Each number is 50 + 10 x the weight over its row's rms, rounded and kept within 0 to 99. Layers, rows and columns count from 0. The size before them is the row's rms in percent of the matrix's.

# layer 7 attention output, 192x192, rms 0.124, rows 145-159, columns 96-191
112:38 53 42 40 49 41 47 65 48 54 45 58 46 64 76 41 58 55 53 47 54 63 46 63 65 24 51 34 45 56 39 51 68 34 38 53 29 50 56 33 55 40 55 70 59 46 32 39 75 57 48 49 48 47 56 50 55 54 47 29 48 57 54 55 73 57 64 61 44 56 41 54 41 58 59 59 42 33 36 52 33 62 44 60 38 39 55 42 50 34 34 51 51 43 56 55
104:58 48 61 51 42 42 56 41 52 56 54 58 63 48 45 52 52 50 73 48 58 73 44 48 54 40 34 60 48 47 58 49 46 62 31 46 41 62 40 54 60 37 61 59 51 58 46 28 32 51 56 67 57 18 58 52 43 27 48 55 46 48 58 44 46 51 67 49 69 41 56 61 23 58 50 44 46 44 39 40 58 46 58 54 48 36 60 43 40 64 54 37 63 55 64 36
106:59 52 51 42 55 41 54 53 50 44 57 37 46 59 55 40 49 41 38 45 45 42 57 53 45 54 48 48 61 38 43 38 38 57 40 51 38 69 53 60 55 34 71 28 57 59 61 44 75 47 53 41 37 55 56 38 49 66 42 51 29 47 57 38 47 59 41 61 48 60 50 38 59 65 49 38 58 47 63 62 47 49 33 43 40 54 35 57 44 66 43 49 49 56 33 61
098:60 48 51 56 37 48 66 49 58 48 52 54 45 47 40 38 61 54 58 41 40 42 51 56 42 58 43 49 53 58 64 37 36 40 43 51 35 57 56 37 33 31 67 56 47 64 41 57 46 52 45 52 69 30 42 55 45 33 47 50 35 54 55 60 55 41 40 49 36 72 37 50 45 52 49 50 50 47 45 37 80 43 61 53 38 33 52 55 37 48 55 50 41 45 34 35
099:45 43 40 50 40 45 46 41 63 59 47 57 49 46 45 47 46 42 57 34 45 46 56 53 63 52 53 56 45 51 39 47 56 53 47 67 50 54 39 66 54 43 37 49 37 45 60 54 58 39 59 57 43 41 70 52 55 59 62 59 30 63 52 37 38 61 40 59 62 48 45 23 57 39 42 51 38 69 37 51 43 29 35 42 52 65 79 56 48 49 64 49 49 68 64 54
109:55 41 44 45 48 40 49 44 48 60 49 36 65 43 44 50 44 42 44 48 42 50 51 55 70 52 52 41 44 60 61 60 57 48 46 49 36 55 41 47 40 59 54 58 60 57 55 51 72 45 40 30 46 60 43 54 40 45 59 60 69 42 59 60 33 47 45 50 46 60 55 46 43 58 48 63 66 59 35 18 57 75 58 46 44 50 44 54 62 38 58 79 46 48 52 49
113:42 46 53 65 45 57 51 42 41 65 59 56 50 63 47 60 50 45 43 43 58 52 48 44 50 70 53 33 43 39 54 50 54 44 36 42 48 50 43 59 60 76 41 61 50 64 33 49 74 14 40 59 45 44 43 36 57 56 53 41 62 51 42 55 50 57 49 54 57 62 46 61 38 74 44 54 61 59 40 40 53 66 55 49 47 54 35 46 45 58 63 58 45 42 55 50
086:51 52 55 44 52 65 46 67 54 52 40 59 51 57 70 57 66 49 65 47 53 53 42 48 52 68 53 46 47 34 49 62 32 61 45 37 39 48 65 39 66 69 56 56 47 58 70 61 61 50 47 54 83 44 42 35 42 68 51 46 44 52 54 61 55 49 55 44 63 47 30 47 39 45 48 62 46 41 41 38 48 58 51 43 52 30 46 54 38 60 37 57 53 70 61 34
103:44 51 44 44 61 61 38 49 64 36 59 43 44 47 47 34 55 64 57 33 60 49 45 36 63 49 63 41 59 43 50 47 52 47 40 63 40 51 63 55 71 71 54 57 48 38 49 45 40 67 47 40 73 54 49 35 62 53 53 37 66 68 56 72 52 34 50 42 52 56 68 58 47 33 48 63 48 59 39 50 53 57 20 46 39 43 84 48 37 44 55 44 39 33 33 70
116:32 51 53 39 51 54 48 47 59 39 37 48 57 56 47 43 39 59 55 54 31 52 56 41 53 67 37 48 56 59 42 52 47 32 60 54 58 65 63 68 37 65 61 67 38 57 46 43 42 50 40 47 32 56 67 50 33 53 56 65 60 55 42 62 39 36 38 48 55 34 36 51 47 55 55 33 51 61 57 46 28 60 47 61 40 42 66 42 49 40 58 39 44 44 54 39
103:46 37 45 44 54 52 55 72 45 36 40 36 59 60 46 57 67 60 50 52 42 47 53 46 42 48 54 57 55 37 51 41 66 51 58 63 56 53 50 56 55 41 49 37 46 59 65 35 48 82 40 56 35 37 64 33 44 53 53 50 38 69 61 58 52 71 50 33 58 44 39 51 48 57 73 41 39 53 55 43 49 66 48 65 58 67 40 35 63 53 38 59 64 45 46 45
088:39 45 47 39 42 54 67 59 41 62 55 48 55 31 47 59 32 43 60 53 37 50 60 60 56 48 49 65 37 50 62 48 59 50 61 48 58 58 47 45 27 49 61 54 35 54 59 49 49 52 44 37 55 30 67 56 50 35 57 57 58 42 57 32 68 43 34 43 55 65 46 26 42 52 42 37 52 62 70 57 39 46 48 39 34 65 56 56 39 51 56 45 56 49 76 54
103:66 45 55 49 55 60 43 49 49 48 51 38 39 50 32 45 63 45 53 59 60 57 48 32 55 43 36 44 60 49 50 35 42 51 66 34 53 60 54 51 54 51 50 39 67 67 37 36 35 67 45 55 38 42 22 44 64 49 60 15 50 36 48 52 66 71 55 65 50 54 41 60 42 56 56 39 48 44 53 56 36 63 64 41 39 38 46 51 38 44 45 38 27 46 19 39
091:70 48 49 61 52 43 40 57 50 57 67 34 40 45 63 54 42 61 52 47 52 59 42 47 35 46 44 46 58 58 52 46 60 76 37 59 55 56 65 41 67 47 56 49 59 47 41 60 40 33 57 51 50 53 43 58 74 39 31 44 63 40 57 49 65 58 34 51 37 44 54 35 53 49 64 56 54 50 54 45 47 45 38 39 52 55 51 43 44 57 52 62 54 17 35 43
095:50 59 46 57 51 50 67 41 49 54 38 51 46 48 53 43 47 49 52 47 54 50 56 63 61 62 27 56 53 45 64 59 58 41 22 52 60 47 18 46 48 66 45 69 46 51 40 67 39 41 67 53 63 41 62 42 50 45 55 43 44 25 27 63 60 36 64 51 54 63 60 49 47 40 35 60 73 55 42 54 63 50 38 46 63 43 53 66 36 57 54 53 43 36 42 31